From a checkpoint of a small transformer trained on Wikipedia.
Training: a variant of SOAP for these matrices, 552M tokens, 4209 steps.
Each number is 128 + 24 x the weight over its row's rms, rounded and kept within 0 to 255. Layers, rows and columns count from 0. Numbers have three digits each. The size before them is the row's rms in percent of the matrix's.

# gate: layer 8 MLP gate, 768x192, rms 0.141, rows 97-106, columns 96-191
# up: layer 8 MLP up, 768x192, rms 0.142, rows 97-105, columns 96-191
# down: layer 8 MLP down (transposed), 768x192, rms 0.107, rows 97-105, columns 96-191
gate97 099:136114122123129104128146143170118156115127147140097100147095122119170093100130110177130091155154179125152154114166148165155122175130140125107135078141148146118133151126130095164133136085145144082128112134142075126137136149124098161138154172113135125131125087119120061083144150095122127136
up97 097:144115120141092139104168132142125115152128165169156109155150122116117116125103157132145105120123163120153135115176156112136144113158128143121193115114155167128062154179120107114119136137080109103151108139116127140113110148125140124131088122122122136080150094121137148083115126150118122141
down97 098:139124169113121169115097083148159087155171107138146145098117109116120138138118106107114129090119142127132132114129111145115168155127096127149121114123096165160089151111116094128157049166110136131085149143123112119151134086094145192128116151097075115096157144121128160118104133118144148142
gate98 103:155126143143170119097131151074129142125151097083118163156151129123113125153140160126118135125162132157097129149131121128159126110108150110114136159113106115151172088143128143152139078147101149126088153110101131137118104155136105097084124131174141153160084103146185120158135115129141167152
up98 105:157091121127128135138068162179134100147127131158128131139095172115131150129130107123117135094156145143124137127081096139107126183117100146163122146117150150147146128122141169159113147132102161117136180115186172151143115126148085148117152111112123156148173121137160142077116193128117131137
down98 103:129136132146125123156089143119136119079166128135119121158091081152094156079142146122140132139130131141139097085104128084125129134132087131104077131124116153134133129124148119132119142115120139087161153167139095118107156104151097119103197118068116104117150155143143124158123141117164175143
gate99 105:158144133107149126137147071109096077107141145138129158089161079152114123144117130121092108123131158145108110110091141135112122087142117141132135130104117117122130100121125151209121181151123150135098111132188093152131135141137124104105116141132119118123112094141126117116109113169150128145
up99 100:086144165116091157147120156164132143156114174125129148171115102120127103146123105150122144152116180092160144147106146112136106159098120138111132123123125104085105149148111140117131162052120171107115115132129109127139157091163145155131170143131136103118111125152090183147152112110108120070
down99 101:124132134131094160137130110103160182123100090138080150145123145142140141142156116128100109107058144120136143180143122133106166126151131132151117119129156125119104138153083110122085111085131112141113150126131138100159137148145108152144108132156114114164132151138098144134129127126124143129
gate100 101:145150132144126124141139111146092111150121117088123169118116169142120143130118133134056143153156108169095120110164157132119106126111146147121129096138129094142117127126105119147144139125118107114131096124069137136128158117132166107126136129129125119081144136113128137199099136124173130137
up100 100:122119130080122139131121146126121112134116101148166108158108159126176109133108112150121190103123099103121132101092098146139124124105118103141089143176102116134132119126127095134154113191163110152157101122100128129142155150126166139145095120123146172145106116159140131116111154144139109132
down100 099:154124139140098132118119151125142119152127125131137148165131143106093128130122184095101106146096129113158115126130104161114115161156095170109107140099127137129105091165150134128142154150066128146121112224137138116128154095163168099148146130093144123129112110152117140102108137116143131118
gate101 094:125125126150117136133167134125111090068086129117142132144099157120121152134107134135086162130167129163107115137139154144132104127147126156162161166133093137095127086156108096151143079143156112175134094112114147112120102189123084135094128138165123082142137126109072129097118109130151110145
up101 094:144124144129183155107126143117078129157148128103136120120150123140153124099091120171128145140149135169126139143107123125143094100097126128137112100105136108123172116142127125156107088122114143087134141149090142103087157138143145155090157133141073149108106142100105160135094121127096159118
down101 090:143143133106150167159146140124090120131126154125115159117150119127129113118116126135114105184137134129150103129150175155143106130130138103128110143158136156094148148103135146127138127097145128111112162102164137092138151133134141179132078116136108113120162101147114134111112138155115137089
gate102 100:136108181099116099112115130131176120118135170085178071153153105131070101128130137139154057120141119123088116142171136173176100093115142124150116148073155160150148151143133079134138123137133151157137122139112139122160135150149093118149122103135108140119136119111116115126116137158147145171
up102 104:122137165155123117129119126105145123117158157158135086153118141124155115120123128083166138128148158159102138139144130091141102133159120152141144134164120124154120127113141172155132088142114097189123072128140156193127133145153122107112097140131140126065115136099165127115137102128115183093
down102 104:132121130120151126115137122142145114127146165097108124134106136121083090118079164095124176071124095130145128162121152117114135146099108161159136137165113130163149147111142095081150121119113157159151094091098160108120138138133107107182098120140134109129146105122156126134159131135117121121
gate103 089:116084138186137159171138154158134130132103143141141119166134152128140152119157112143134163129117110128158120116094114142138126118126120107124122075180129156166137102146119097153098178104144158140124123106093150134145119129163133110127133079144093126104149114172162148145097119143116157136
up103 102:106138113067123152100099127113144091118122117122131162147112089136113109145167126122155135112165181103103137141148108127172099112145164103141148162103109100085128144151113118126157132151121161095073118137150135099148105153109130161145138142155155136141113108130121118128139106103175145114
down103 098:081129156097115114124139079147110121139129082089146137136120133103158143140116143111148110157100129118146105113132149130137158100105105137151127154116143139117120117121095137114134109169089106142155149118177149126079091184124100147157144158130144100141109111100173094118125113155142192148
gate104 088:155136157143137142166180110102129153107130137141148204139107159122119142135126118142158154172178158176099146117150179109090131147118134140105137137121148114141149109124115133145122139086119121179071170078115165151117137147118151164132158139092142154136147168128119130158128151134124106178
up104 086:125117153128116145116131079149135175135112104151142069133133107125152147141133117130110091114117140132144144111113119096130122179123179125106103112120106103085072134111093086085141132144154138115171152142178147156083153128143111130092139151106149097103130170128116115127150129160148110105
down104 091:096108100127165131117101126121138166110088107103102100102138118130135108137127148161130118097106086139113123130121124123126119109145110104096102142177155129133168147132131126126101135108112113127128084106100145134152109112124097111142139136151129138171101107096170135110111109184127141135
gate105 104:116123165136145155139104131126155148155157135153137061159158138115138107111108133148141134127121166095108120135077113123143147139140103147130147143115136129151108100115134142111132158102159162162116128178137083152079107081128137171176149101133147139104187132109127109144121154119152129166
up105 100:118132130071135127191110142148133084132144116152140147108140153147087141162112139121137082134107171144095142170145119117106148140084101117136125145122151164138137069143156160143077168127117132105142132168150125103099118107158125129140130132159133084083119156117162128120129103090092108136
down105 100:070156126118110108112124127176151102125128124090101102129116137128127125117131147163105103123162122117129129150138120137089127095123150137135150096107114129150131132170137078160161084165155158083137123146144133156091147127112129145140115107105131121119119107110140103081156113112133130111
gate106 100:116090129131142133150079104144100122137185145134112125128139106113111114146121164109114125126130131145120123112124161154153150159164074114118150100123120135138157129123122107123089110100125142166112114113160118140136143088159147124110156103149150144102161130162079103121102153151091161144